Weights of a small GPT-style language model, trained from scratch on English Wikipedia.
Size: MLP 1024 tanh GELU, 8.09M parameters.
Architecture: LayerNorm before each block, untied embeddings.
Training: a variant of Muon for these matrices, 504M tokens, 3847 steps.
Each number is 128 + 32 x the weight over its row's rms, rounded and kept within 0 to 255. Layers, rows and columns count from 0. Numbers have three digits each. The size before them is the row's rms in percent of the matrix's.

# down: layer 2 MLP down (transposed), 1024x256, rms 0.0195, rows 920-972, columns 128-255
# up: layer 2 MLP up, 1024x256, rms 0.0871, rows 921-972, columns 128-255
down920 103:175104150116106104152125191117182100076080086139138144160161118171122120107145131155148103099136110096162145085161149128118108095103068113121089120144126154103131162140077188198075148137187092088134120119120141083171177137168114148084117133104138098157091074148136193062147109167098135113108141113147132119100101108157145084160074202138101134127169125092097112074122110091132086190142
up921 090:105154127099102101126137155146077149163119204168100199095183121198112200143098130194086129181123115199163137147084099102194125142187072120150113142137144122119158164099072089197139159147151153093104142069121149082155140073121091110140160077126094126115167141120154108074091181146118137101120105141136119116133119160118157122112132067137092093102140102118191172122150085147131134135116
down921 098:147149051169115166179106137151137129127093141056114068117129140093116150120122114171133136123081178170071123178120112100141080113097158095128084156038138112139130073130149111137113123137113091097107095138145140122171187125157142119099189115116087127146122081124104159157131148112134097111175112161113099136168134101125156124146094155129136144146124169195097128159119196092133106158098
up922 105:115079157159087108125162106166109125122089098091122129149157131181058078117125109082173109162103163115172145158126101061144123156203171125165145111103166179094171106163110170118096073181155149214091146130109166073082104102085152143123100146158090104124097148141152110201173130143129129114117127146137101146098160100167125126062140132125120080089146158156145150109130144184081139117151
down922 097:162062140179170102102161134114131099155151131126136170118134180177057087131141071097188107108094143118137129149125080133128158130140128116060154139132123106125141098126142136139173117130127152152046081037184134166100122164127063137118177069193111072058147140102115130144148158111145154105094173076094107150126142082130107128128139123083114112113144162149146101134102175129105122136108
up923 101:158147102122120150117108189146067127136134101094130144121150113124117182171147173124130152164147139130107069152078103112099093165179116166154157120193133132180126127105100148150087122175073094181167176115160125127113104123178077047128121154182138092166117092105132127126116178157111153141108127122111161104188137175091108090164121106075111150134158090117143166167113121141093169138132
down923 105:147171120101142103145141106105143120155127111074153088129102172152124146096096185087154136133130055156136164161144125114114170133126116107139170232122090094187140147175164045141170125170138098094104150154129166125121172157123114152129117111149184106071101182148111108130141163151119139067112133129105137191122146112063124149108177113148132073093156077157115140120186113061113161080147
up924 103:144155153119152146141126094147108106106130120173124078088169228112155144083140111188139109119156078102159141123175148136079176203126121132106137120089114126084103140098164035169134165128117129120187143181092137148118115140142130103143151112162126090081073142141138142159131125154195115154155109151123080143145117146128113112094075127109103172135107102103155226079123113104083098158137
down924 106:118103142116075167101106170117105148131136151145124085104137176176113136096057118113185139103097161116093133128147174068096120140085140125093093151130138109149090108154085104185100090167148193164143197089100128150092157163187137134144166144221171111205163095164182140104126103141122125124086161163105120134119109116111117153085189129138153139168041150161127121107141134156128122125134
up925 108:145101146139147144126145139139124143198122126162118119090119146117053080169199165133098121093145066119089136103120124119128115139142148115185142193124122135163162105205087144197075085129136109129061121154147131068079173103119081152098123048116115177095111092152187161145112154136116100094146184086112064132167126131147117121115081133120091171105156114151097096110136103132159078135158
down925 111:120108150066082079122109152147186119108164139165136148159071128121131103131170124125090090078095082091153126104106091148133175086163124104138123115154115163180153104202153102165093178126152115155129164130064082098103135118079124102154176134160145118098129141170145137164078093109177123108090141078049134162133151143111134133116132154103138153102152201146095112105141087135134109160207
up926 096:144101141137181135178124102209063191121123117148114103178093112153113072124141142109170082117133072148145090127181157062102083113141145152139197146104158127161158166125096089087098149083131132167085121097115174175165103122143160175172115079128134126170165154053103190183190097118115079154149159059126081138091120069154105127197131138152122107177132129102127118159119140084125136173161
down926 103:148154131122082115099139110107160078127167106101095106070173118131160155109092083110087176108136181143085157163140167179166137119185111103187087111167128161135102115138163142159163145150140132135117151170106136089130111075161125133123120153125140174128164125159135107079089126063129156072080144089100206111151152194125132178134067104123095156122090149165138139139112141128100122125087
up927 098:164143144119117120160064166175123146150110122174060158070177095099100136086181172189127174143126124184144138098195122116088127165124101097168139114138173128192080099140121127112134135096115118182134153140182076132168153121125142117116165090093166105133064175134188152150107127124164169128181141115170046175098213143160071138141103084105099095099133131083188143151115108141132119086135
down927 105:123107149132145123133142143113156134095139095115104098079177139094152143092187117095153180194089148143119181132132105095148133121173112087148092146081126145125107087122107103178089076112137122128120185134102135034122165037116159138091159098187066119108113120157129135163153160132135129156096103145129090172162131138179153191114116130145136117158141071115158148089137165174137142109172
up928 098:143080152104075127121132111108166164122089135111134138140193147150117142102138130073087149122149101117151144113103132149173143095106183085140070158156101152081157130201090133138107073121071098076163183132067181063131132137123184175155101125109144130145153121175166151175138202169132115126145170115171114150087167127173112100030138133127165153134055124120109091137084108114168096087144
down928 093:045124138093174132094122125110086114107151178142123132045106147137160089168091145138138096133100132112120140141124048147100117108183123151096170134128151118153130144082081135126129115128138150154202097207095138076152121175130130092153108166112134117109122164037141080103130128115105122191141101103141149116084147162148169103131125123101126093141170109089145145120164111128147151158141
up929 101:181143103162133154125139125116109136123098131132150119135121091085164132163155154095064164138103140127156032160144150047160128121177115114119129142203127123117123193162140140119157140129173088170110120150118108129144117104129169145121176154142165121125092122058102188147037102088092107124168145120133106162079162196111133081088112161141116116116098101153097147117011106122173105141106
down929 096:140132142175114141116139125183150137092147116088149145123062151165140082105085127159153113182130132151068098113134082087103164096113141124131148131134138109167146118174165107112045134122098103143032106156156122126113115122198112169120075154111119148090113153198194118162113130160131136128114105163098205083156124172158077118086134129149203118133142162141152133129117142077137118107104
up930 099:129093161093155177116132136045107186129175102103200133066164069139129095167138120175135164147114113107055170167167117091177178092141126183163142122115099148117155129118088170112086131157144063150069122067133186086124118172163100164155170135100163141148119148111113116142106111156124178061160159102092097152098120173093138138202129107121147142192098122141168139082151121122079094131145
down930 097:128213136152156101078159114125119082143112117079113109097151141076149080071115136114139196090163126163103163115142167173151222132132081104089095069107136124135176104067108139115146119113111139114212118115138129194157085130131108089123114148168176120100106096126175130102122128095150128123122147122092127153091137107104113167111092099088146145118143144051141192187126134181123125163112
up931 103:151206158164127120180129043121160156095105112143139150141160116101158068149182136143141180109063140164163096100156170146144189127085127150120150097150195194162135129109147134081080119127166073157062102106083131136101143101138107137135068101127091092148157117089107131119128170106134112094086102095164099091162166139093134125149179118124127146129119128106150145108133066089098159180147
down931 100:189111115162168091124124068162105093093080052176079140084174058188098143091168082116124117121130144103143045117128150116068098176175121143085144101082082101151164167150128098105177067147062100161120137081136072136117111115122098145166144145089126148125093175125128139159141151132135151135052125184134179151168167170158157131170175139120142124113113109141190182169135162139066107134100
up932 099:115138128046122114157139132155128143095150156120183154118131133118108092176116174175109140130112132086130149164191150078140106147070104137182164117105103151152098137136122114153121036125137138134174144096087124131147139143124108120171138141179134123136140105144198122135062127152142108168104146089134150082086135146136054120106096175103088117091154176086146103134110144082074128112101
down932 101:121156144093131163160071124148143095183111184148119165096121141113172169157120142165053122151143116098163122140179141182131095137114097142090095104138098159087158182128184107179188093170089105188056079099128132141105152123121088107152140142129158127160140112170144130078100140120097121081120149169081082141078141116132127161133133101169183146153061111134171110162125148133186132097136
up933 104:084152107097179130185106163100113117086143140141161108097162085136136227145152133121084111154100128172130091139137104185157104153083135158135140085159145108118117116124201156137116162179135143089196120140120108165109100115174207137129109172109147092099077119169084108135152119114124175142138132146077111199117111151132118137138104089112126159182160102088126137133112129111119149107123
down933 108:153085125103140091126092147158158098150142198122124142120148094144090117157134095164067119101101109161124108163137139158134115171168193189157097182099119100128149153123128135155100162085092073121068112126111101138102132105174171114099141209177071180071133101110129122144168158079120147064142132128172055158174150169104108187141170113114068138133152103175120173184115100066110162114153
up934 096:163099185148105138108171157093129203117101110146153115160220153076158203084164129172081220109126129146168050114099188175120144168111134097130143080115123120086110155143125143126115163165108102062207078085116125156147151102085144100151124152141137108128096143099136095130162137116120134110178098161115060162146135188102167149145186077117131085127113138113124138175048094135056094072072
down934 101:117151150135117153110124133081143102142127136131122111122099156132073077150068123176156121099126116189086171138178145100086144060106122137137145094133118106132184086140143128109116137144152077119124194103140109035116131121158133142025106141098129182107171099170124112100110117098099150085186074130133116131133139149140101197142099126118103097114156169153107193115169199162140080124107
up935 092:083096075122157146180114135176147148091187096105151102092142193126136123118160146073071098124121164143115126161197094091148052090147158130179133114162166117121092138145170120135140113107088094116130111130079124162173118139117110161131156055145111108099129127147112119127149084174155115130115135110114181158126082085137158139095219135117072169132171065109096103088214127091177132197155
down935 098:148123164199070079126085142109129099110088114152174142094128127132185079153123211131127151143150156161105138142095160162143156163154148128108134128157106235113123155154062126099162095126173132136128150137167078098078113167126149082082101172047133131092164108040121193142087135112060142127122083125142084126128166158132106137164166126141198158116134160120140159206075121137216087078120
up936 102:162145176142192085123104112111118188111141067155103122159167081129086136135129130132088111137175113155133123075110115158079073105147140111167141146129174116205157100141134120128120142099114127152189129199117036069160106089135135121120080090126119146136091104118162177093177134143143206195162114099166145158095181146129150161185137148124167082102161161161082149149132151157094150118130
down936 099:092159124095172127156140170172128177146088108080188132066136192119112121118213103123088141147137138134167131114119133078094152186136095134175156161108127098123110155154134121201140086061122079126148071134091080073144183179119131157160102095072149156124117099100135131148189068150130121115124117137055164133133083121154098090155161206160087148138153160163129171117149117121131175103180
up937 092:105044148136116096141122131166169127097150194102114098164154115123141160129045150154139136178065188138151154176147131136158123189110055130091100086129155139134139154153127098070121035120072137164151175125207072110111128152120143160161088125132128136184147102127138084152126183106181173072096144060092142136146107144119149158138128117143113110099188118113134145121138145108164078144126
down937 103:114168130120140165163164133162133174090153086093102119136188128165083129131129135174126108123151159128128150169120090084070107161122106082123096153058121069130120096127121094125189100155201072092113134115106133127171144094118119102149165156115137154209170100129129142154119154120134115124126127084132149092146129138100127121131175117134078129158145075163133115122133160143175107122105
up938 097:127148118092140158125086154093086109138156063122110069106115084120189173153138156149112119099095118137127141134136160093157086126184147143210153130125128137075117104158124112140094079085134062077101096139096123138086155125131152170143079118169160130150115186192073140150175103134109070164122125106087149170103103135123151140114166139151143165159144143093137096148086088077065122120185
down938 103:172108136114133066152141159098116095128084160103077112163113133212121110102188094170161160155086120096096166178159070134161133125133111121131173126137151090188171153082133124132147185100216143119148127162089155116149222128098122107136130089163121132133077121130167147111132154144126115140150135126128168096158083118126110113118098160107137082116158125119087180124123156096183128119129
up939 091:059115151146084133128147114165133078139129155128160103081140135105157171181104157128124165141168081116165164114139087108157137098125138120101114153076142069093146083090154143112102132101169171085167142133094147166102119125120141148123172136144145142145146160130143117125112069194181117102066136157174110164126123077132150144124134214130109147159166106128167131138140095149145162158103
down939 094:172160110095132139133086117169165118112085153118162181079131127080089101107125178098107070113079146157162158162200120112103113079104114146164082140135170174145142173138155135115195133082111135142101105137123113115155042096131167100180140132079135188135138102079139070097110130064126131142106119064077133128146125165108132114172115133128106144087142114131090137136104079067103145036088
up940 098:146074143128136103188182189125145128129120113168157154123111098120073133144166140199141114128163147127127125122134047098148074110159115133122143159137119096089182200145113126121140156134147123098190158078079204132147112116138106140088104148154172081157123114135135122102120130144105167159116132115173128170140154148145119110115133143156150134080083187190131129196099124089072125173108
down940 097:179126084101130175189141173042149110069200088173122081149136174140089114133156097148182127133141108120096125107132107178196096154118141124172105125149126116121133169127156156166108065122132095075115151119147121122151115136031188110113115156088151092114047065151098137141094152148139142118164143128099155125075153140091141126155109148180122111157107153110099132118096159097118065097202
up941 098:139191179138189100118115115182077161146142099097139112071116065140144083095086156138123121053127131117112154140164241113151161113110136097152113115114140137144181141108090147128091169116137109160089129084140142102167156171172104199089128169070156143120127095152109182095152152151088108081185136106150106194078120142137116118145137138182168136083128147215133121097174118135118080111142
down941 100:102132116165158137092112174145153091070113150100158099094174093126124132140106169145116195069144100148137113136145133218116117130148165136137146079129107144077115166147145077137168139022110131095128066117144124105124147131120159092074098137097054109103118085132147153200120110113140103070176123127158113048152107131108123159150170172129115127176211129150131109126144169083161090090172
up942 104:118126131130122114133113129151120163167111069083160097089107140076182125104151186166164185105143152140144176215088110185108083135148127136160161138082162117131119143137077194152080103130096081182148125142081112091102128096123135091134079138098086142137110155130128135141060132134158090081198170165120191107099112162187118141109146114113139126107093110109160101116170050092116083127137
down942 102:126125145138202115112119121143110137057209142178122111151120151128128122113138167094143162119151130134162068110117064104118113105124130123097144144213150122157128103112177157136080090141139167169107111129119147148126151142119158097136156113089114128055167165114041148130123123075157162101164187167118120098092121132070135099160131115133158126095106148107123127174125150072179164151146
up943 099:114153158156136084117102128106091171110040080166095123169128123094119143127124139110166125088088118123048129144176121105196125119099150137205132081118146097145093080166148126124071080137150106132116120102114124167174092100105088090111175135101126139132178092157045098157125123106137155156125138117076159128106127082119077138094157117161106101129120154209117153153146099169136162157110
down943 102:150054145150086135087110065126076124144175150137111124051132106221163108105110123122120157154183076093136048110127076152132108124053171139116102158125150101160164188148106121161158078151135148160100071171214137070128139114147154169107106122099164102185142109130075118107172144161146159138136095129108141114121121150066135227189088112153170160160098119141147096144153157087143149094168
up944 103:172129186137122198089159159121181115143171206103157183162090148129175165141071108123075157162103086194153085118112163119125070163138149157192136103136146116177172103114079119072091140102142134126141147058112123132154116096134117084159159154089148129092121121128127117140104078131122127118124111113115139195116138087094100152113163111045142156167086123121127114108153036149147165169099
down944 106:133073106171134146052173109126171086152124173125153108163126104146167151147187131148120119117132135188129153093133107135129090127091163107073158139057132088145082089172142082141121117095075154113123161102141118101152136119189140145124122134141086114142168116150105143108133152133149110100162114187110083140131119120152127169132142175171090056104189164123125164162170148085069151104184
up945 103:105202161155121122184159123178123127224148098148125138088128093150124094070120145204103179169192097126146142150154094135096082095183097098108166072091154087160101129106181127113111121124153118120117152116127152134138194141169126032092118116138124136149075085087105157084116167111178104170121125081156151091137124108204138082155105123106124121106142125133144122139142182074106118214094
down945 103:157092108121086150124187167158151110122124161046131120167113104151157161129161134130168142152138083059122134088124122225130154125085154137143093186078139133180123163134160134153092128172137120184126194115083094153150152066180114112119049126096080132007164130106186148154089166132102166125148199120127079106060148077121185142137110125136126147104131141096140128155066136122132134153175
up946 104:148081093126156069181129147100111123175104193151148129105135108094124079116136178105085179139166145150185132121112160152114149159113088093151104134117171160085090142098140057068110133164154127174104107097121133177103066088153154132173115104133115153099116140114110133155120148123095171144143109213179167152134144097113124119105121152160166103138134137111096171136216109163137084084163
down946 100:114161125117127065124189123077156106160042155123148130137175108165122117110101123113131127162140172168153093170166134192115113064131136128128167122088077090182116127160123134155147134043112072137105056122101107128095112124130068098159152125138135117140105113119162197133161074120109170125173143134162149104111132096169151077115070168117148094071167096068114153185104131106104175126152
up947 102:073123150117105100215120135140118131091110133214126119157148181108096120135147112117106057097160168139117115117209182111075153047177089163174125156143153080116100148148132124095122148087169106126096088094146090148178113102181059118151163065132111110145104122101123129127158070118106186155092098131146166110185137128137126158125138123142141113105116124186106172160119098145125168110113
down947 102:102154118117122059113088132112132064159130154122150071142163105094110121164093090124089141126118111094164098125192162159146131131111125091168152104111141139126145107130117168111103129126170169116129091088149151162137173068103143078148142128139153133147120151151128156165140100149142137128144066113076150118107121148152153085130115188174072115194112059072126129126100116110159107105094
up948 095:120163173136121105127126089109174103130119146095165103110175131140205178057140142154169151114195148125165141148132127170142135189080134147154087054190126079159097133148111122084113129096072067166186083154162161128160110124093136162122116144119085154102147076078070074114119087103107133124184100131123147142081116142205181150137143163161200108140084119152100081180077100134199098135133
down948 102:111180136120129145148047175152095177127094102156127142103054149132100065139153161114140141126113099115124090133132152066134126106168122129088123133112135138125161126146157147173135151119140157135088112094138064057134123107141099069168075107128171054196174118136154109152114108150151105162099173171112150059136149131086136126154135052137112146098174102145090146046137116147023160159085
up949 097:118116071090098132130123102100118199133125049120111152156084101083159131090166104151094094181144124138134134207133094222165093123172118197162072126099116117115151107108175116127180074089092103137133169126103096168090129130157164142171108111138083140102192121149128119119097108167126147155100100159099121095117133130200135193102082105146197137125122141117134084105158163126108141067153
down949 099:117133167097121147179102167148076095184118179111131144171114110184116156199140120149134072096117122105082068177171098157123075117134087158136162139137118086181151135130133155143142048146082131186087126093116149147136075154122099098152199140113167160213119121139179118084170148115085141075167126122084081167071059129131123148090148128119130151120164144163124165117118107127141079116109
up950 100:138053193158145181082127088146154112104132102184143139064154130146160205132137123128144137200139127135181116119155099183085144182153145108079115157099117084127180190142162131098170147089148156067127144121135163178114179150133097116179117087117139124086148068137105120117104144139104129141106093155102101124091150069138150177175116119115147171190083108194158116134144063138142144138144
down950 102:055090089128109131151130143123092143152122126162145116137132074160119132139058075095135101094154143092130129112089145128082139125118093151099095143177175199137145072175094141124091068155107119197074128156153111133190147128121208133138123157111136137106177182129168148119117166091142127109151125152113093049106133129129115197096134163108136060060162128132083159157123093098121113125132
up951 099:168118120087121080100101100136137080095169100137125251095121137167114156133128135114103137128123068128098075105111132149147134136166062184115064153117135120116134120183121135086113155118148125121122087196083189111134144146144147150140219121119197153115125144130174120162124126107175143114109144130144064158135079156162117179144132112139168153157058108092091100108126106147158149119120
down951 096:069091152085085118117213133145137100117092148173096148129121129140141157140110122136129127047108141165124108151153181153164114172184093166141095166117122137061147121131072147075142132124127165130047081172190113116119122164119120141078093135148129118154119082108161151133140144047150097094162127115154125135134145221190119132153103125117187129108120131139146113120125102140184177171115
up952 095:098114113118145124145097091140128110120152057121147222147144118141091184127145117124152098165144100106081094117126123136149125137110105143188132068128096086116089114149145152111099103155114171098131200171070105147081107134106179140082098140159084155166104139137117127122125141080147121092127145077112116077148118083207112131132161150068129153152162098061078100159092185084153125123186
down952 099:145138069124196189088160172186142137154178170108137038118155129150148072142118139130116135079122158105157103087070124117152146125075145126124155113166087105132167148098070073115153167065171150106154119146099145184095137146129133109034186146131121139123128126042157127105154158217092130133110128140181132188121091116128151133177128089131102152121131136125215126162112102121156075142058
up953 097:168176068115105100150125100097118156098162116103107195150139071103137078113185139112103135120174076157108095130136131126140134114188146160139074123126081094145101145148155180162156099077144158117149135140107143100103125143139086149147180095107177124129112150108090105093140156159111144078155135080193073105109146144174171123181172170157102155193166239114134133142106134087079095072187
down953 099:166100157161096188077111124158164052161087133208137121070105157126129111203086081112161136084102154120191165195157129140097123145108066134143090158140185157101128079119097080118103144091152129152113160117126084148142124223133099146133121153193076130138113093169127072204113105107107074120146150151090150135128104090161118101083153173181147061116134156152147119079162118175137107079110
up954 104:149185109101108151146143116083111125164104129083166085075142122131126116135093169122117118131158130185133107149109117087153120129120145147093109089127135114106179077193125134167167157158139123095165186148112085132134140161131110187157074138120110104116166165128101151128154115124123141149119120144179099156087110167140219123157121110134121134094189188155125098111081173102175124136200
down954 094:166053155130134088136136093170058131126106150154137092161121199149119185150124193078115076114136106159138082155093158118093156149161122121087142117123078125117103110114081172178074157158106175134146111163164204111169049128101163151138155090196154061134087154097119126128119140080124154143138105171108106138162157122144145147124127198138133082067147111078098117164133115117147129183122
up955 095:125139083178143086120106162155192156134146184172107091139090107121136142132172115111139137158130102103148114148132138144175156161130180083200111140101059095119134138093095067134088143096163072097029068158099172117102093113116099134125117194129109122181138100103047152169120117096153115113074105113125129145153128141135139168109107171154129162166135121083121150114130092124083119103103
down955 089:157167135060123049162077079124133090189103139150159080102156137108084144066117118145158118132172102163117084160071147135149110117147130137151112105102108135106070117185105191104124131145155173148183115175120117173096082121180127109103100154084173128145175174131127157144078098109129178081109133141111119143142101169094107178146105153170148116070092120168132130161122114185191114129162
up956 098:181137119140158159177148117117178141152069120136166112167182086188171082131125099106149118143109140154085084186140114163130081137098122136149096196169057108123120100189076183125149119142160169128086119100069086133115103128138204108171126112118108140147146155130086165103157147052133153146097108094118141108131193062184125140090159136162110156123121116125055125132076201090173153113082
down956 099:099138165102136109120124049111116113134196153152146097084166142107134139138125144168146127138138156079103172161185129157105139193154111091177134044125120106171122141131141117095066160059109077078104090109128125072112114123087058107131077168127125111059119098125154093160123138182142111090098157120158162101129133157133101119173124089124161108116122161130151140116139093110099120132161
up957 099:092087134137173111120161096129104146147094181073106116215169178108057163150119157171151160099153146070133068107129146124171131096146130125129153115068188117164114155064135129141100078075094105182151086133108115105129142056139144031146143103137101103135141138152102116200136193112142149157154105167172109085142132122133124116058128139149111169109180137078178165110175050175169071128138
down957 094:153112113112095183117158111166102095131118131119132132117133069082148156135125105114102150129125134166170171148134126101135090139139122207141124247122104122084093116186118117079160143185125119093109107102097208162153182172089152189098122167089152117128114122146150123098158122120135087123086156123128165182166093141118151057228099129138107087116060123133114072149116175089074129096096
up958 099:129141147153135175065116101180060160162106078128135077121132159139152151144132111104093097133075214112190112148106094087089126155100115121156157105180136087125124110112079120156145103096159165127106116129060168102163150081148176131127148118198154086180167117077067095112175146060147177149153099142167138165131107116134132105160165092074077094151142164151088138112135155068105205146155
down958 090:129107112164134096127084154093130146155139122133140131130161097049143096077144115167141188095180135159102130082153160141142131104121100111120103143132090201066160123127170083114077178147111115102119139146214117157083102101047134124102193131103142130121078140183126106119094080200098068123133114067111159151139192125151134103136120108125154153098110118093171174182121133198134084108123
up959 103:144159166128084148098123119172112111187140178169173056145124117132143135112140144160173108116156080132186124104121155073109073151127130117103150113087106116206138116051103142153153140167139134176068199134171205144179121097183119077166120113106104097107077157138142166085186147170132103101121098157101105109136128118156152077121124145183094133106098084098122127126128069157090134138112
down959 101:092132099185136156143116136132122194082129102145156138115113134160098118159178147141051155134155126162136114175101098125118077135162100204089046153124158152098083150151154176111143113148101164044125114092063052063115095132141090126134178132132159164171112155143099161150169113045148135178120143106107123092148182055098069158109138120094106148108130178133121109172130157170133139066118
up960 092:158114150108122109167152133137121175091131128167139122134174130133150135174134122078146074109160107071154136089111130046092217118106085113162139178134103195153170112141121141124138132120141128098090113159142105108138182092100118159132163094111126126106050106093173131125160085180126165096100118110106092124107177116152164109135091062191095119084105142119111171141153138108202121200097
down960 098:099145191100116151093153208122136150135145142130152089180110089094127189069141098162084144094076124195147168142167177152157079174182112119103081100101143099092077110127122103144117084137140171136117102104103106107116089168141113136088158111133170157117135126114115115133100145106129130126130096153088193128119157163096134165080193151130139111127147115142103112085116108170131126078166
up961 099:135120139111154139096142166129109105122112122118169116149159111122188186082108119135068144090113136082130158094137138068160127135162159115140143127147111135104111183049136121086142150136149156099151117149147112143053143072158198143167096087165141098123170139137112144059140102168130108176165183081123157154121081143143105042099154129126109128121168071089178170152113171132114197170131
down961 096:127194098089103124129112173098074145090107167179100058067160144074148163119153149138109134127112156209120088105144132137084106129191099134119159151154190152102150164149094167119170097196104106139108145148072124148143120202159093105102160120140138130089122155145136115128113202207171161143151097177115185113114086127108081134135111060171153112153097179145109106127143111158172112136098
up962 113:131156174127113168094114079072115157122158156163131123122148099085070152150152162174100140164124083138137096103134133077151108163153153157070074136128099169121145114181126033126149119160142114148091110170123112141107169096139142092148189154078113135179185134111032139088087200167128145147120116134143166113152110113101142125183154110155112115142146118145140088106148104121122125182152
down962 109:095125108136101157094170182128172184113097072163168133149159149130105106143152133079101152132148135125143137117124074180182160142159094146147104148054116138152161142091144149101161149158080106131106157125108098096134097187119157106087124190132176197109143091151111193139092129079056106113049097133088045171092128104156129199132122091137139132100124102138147200105176174131100166133121
up963 099:092173108119143117192165073152145109047113106129132149121191186132123122146082136111166152143096151145107159130142131111135139099105144142144129137153194114139139067150136143099097114138069125127158154136149149168117145088163083106125156133151157138105156113094086116088119098186107168146137054148153107116133147109159156094123146115146101224158146065115120061125116166132128113158107
down963 098:129122140145055190134105148082140080148086121125120141081174132110069163143149108130116147103119149115104149088128152181103098144173129156079139115124165084160128160161137117172157100113131105138082128181076103114176169187159093111097097117119176074143135072124161116088109146146055074181180128112145180135128146150144049095072094098189072088145143117114123065108157135129134116134199
up964 101:127097052104169140119141084163132145104127117113121075159110179089071135157140096113123157140111128129038072155113112129144116101125134104153153119111131173143199143128108171177081088142168082144171150137118133116180141104113171095174147083122144115146113187085082156143128131166093102144164125064204093149114108106196151109090126141144107143109079089136149129101049151152159149153134
down964 101:137162157138149108108074141060073165096173162120119123118175113171097171070117124123146163052159133119151088066083151093075101138085109122139105078128153131117114113106136116106118138222128091133179154171105175181094152169098106137077137144176115134132105133117145109165109133098146177088139120133096145193144122131088089180168097079133166082119144133042138152094169135091171158075134
up965 101:104112141153054113137154130104091141091131153074160136143135111158129104136117104143165114135154118169106118159191174116180050124075145134062095119180086108067110112193099112123092113091117116099108120114149126120189069158098187145153197109169117146151076165160110158151117158180131093118186113105090127105095131118148117183079162123136170144087111143178130089114143111081095133082116
down965 094:141106100117132110143151111134167101156112156185101153063099165132161145124119138098117098151125133063156109107091096114155134140196154090157113167095127117168139131084106098091054106159169137113174118099134144176048168093188117162191155153135157098057140134092192169054121143088081126163093169142144141156130130105128131162166138166122133076081171061110098130109129152165129186125149
up966 096:061136083161106137121166140165105095152116149118141109115118183121117073161051132119120121106109089134131159072168127170124159091122123165151172102137074127140153119129128127149190095124189173073157135192118148177209149128132131160144123143173184094092140139097107104136105183151125118112155150085120121144153131144141068159183135107096167171079098133136108125118171119177147097106150
down966 101:121109117084161150138120079144132126144148110109084141093097109193151127069120218140054187070046198147120132127135053178176068120109099161139160189173160095152079120153112119129175161100174080114137155193085082108101137122165099121141173155101152129161114142153135140096125147120105089094132145137104117079163138131179153193149120201111103132074101108115116130153140101144088144096131
up967 147:141126137084132144077113117114129095142098161128100173114155113150135137160102120179083125170064100181137094110139135128196132155101180163143076166081106132175160158112076137114119178061116145123190169059166111142139092106135080128164160094106161179133163127131144174122102127165123138133120132121149131154111130095128202097099107133142090163123118157082162138089122072129108152141111
down967 116:120147094100072094101142111150101095156131077142065113098150108129139134098134110166103146165126133131107119172148097109129141173129112136097145174063148125114111132101134119163118106100080160072162128133190181163085108055174067101080158077171065204153115124129178162074104151148101156072200131111141151141179101147129176125148131185196088130111175165147112167092074094148105109167113
up968 095:093149135135147141134153141146165126147114103156088176108033140101101106162107179092077156194077095158161130147099092157154150163131087141113151122112154133132094138095085161159136086114115115123112094118134198116144171160122127136136090163169086126143110150133092140221043145197110099130116130123104135123102150086148165147097086134146088179107148165140128105123160122171102148147082
down968 099:182143089083108138092138148097193084096142139093140098113167142142168122159173148177083101109081205064154110137111150201128175153108158167136130153124135175107158169174109134107132178162152113145138094188155123136163148092142162124141100097133105166131116133168147091153158103086155159130170074081149124131136103127132053111129125105125111101183158128087132190050161157210115098128137
up969 100:152131052205164156115127175153185183126190112124178170180126093080167133139147131106171107125140164115136120132096162128133147155080112165134114121143105164080112127166098136148076101147128078118112094065100159165102067110108121166146135121111124071156120109162166099193139133128149164121167151139141082106202104098107155078120172125084138211153141064098105099130152085128094148133100
down969 097:127121155104106063096141094162125107119157114128128158142151061149087115061102129104134174151056119129159113088131105124195100147161108109126159162097142146105138113138158108199093121109095194211111129187129099132114089178114097093140174188116110242108140091149093183191120173140140131155127117153161149130131097111116074116125137154139095130162093097112117213212065064137103155103132
up970 090:138110126137107147103109111137096176119086078166135142167162118111114170114134136134125164096078151175208144127129111092098106123107122130159072094102102128121126103114170154145131130180164107170112174155123228135108125094097114126116177184154162146178133128181067141128117103081113190101119105110144093134141132098138130086157160143090136109064135133154120215087145099132155087134158
down970 102:124115147156134209077165199152109082094164138135121103151130164152140121106148162163137141106073147140124104097101168160058137161094159088148154138184083168118041105130121135156139199151092159114091088159116077131151123119090136183071129101111132187128110150132159109120166118170140143150144082136070125107172123118112052132167127166145128089050144136139147172156143106150114118125145
up971 099:103134158135111110109127116120169108075121125144092181115103161108128179113052141147154150159137089112128110123146109161169118145172102146153146090145167170130089142139101135083125160119142178125092139168074125095093153172085146157149112140070117109101173160117112111139095149074112125117095132104115113086118172140114138089137200155060104137191151123100157132170177143147145172195094
down971 097:150110134193091150147141132113151096147110165156156094119108110196107084116098103106082137173151123081138167058114104053162104123081128157122149068112156090111140108137122084176080117126097141184077108104105128153128145082112108140116165149157114158142128099115158131160139088169078124108159116129133125159150097129143139107118147124108103088125150158097176091148063116106145153098213
up972 104:152134114127092081143121109173105119111095120168052090138137110132121180114089140112088141158173158163213109110132131117131160121169127157132137133117146129145190126083191135126092109111105095122165156112091120135146121059148146091152143055119163206135155096153079083172124156187127121190113144095120102092160168126105175128153122153120142101148106138117169196091201083090093131156153
down972 105:131111089092111081153139100121162095113137100175105148179175179154108116147107153188115144143114097154109109148143157108157157082178136112149124172095180107123054144110210182091155146077124090172051159164113130166116084167121120077099098138153110133136145122123103111159093114108080188129095149148137127129067116050107126126129126169120128207128168183127098116106122110097070161093148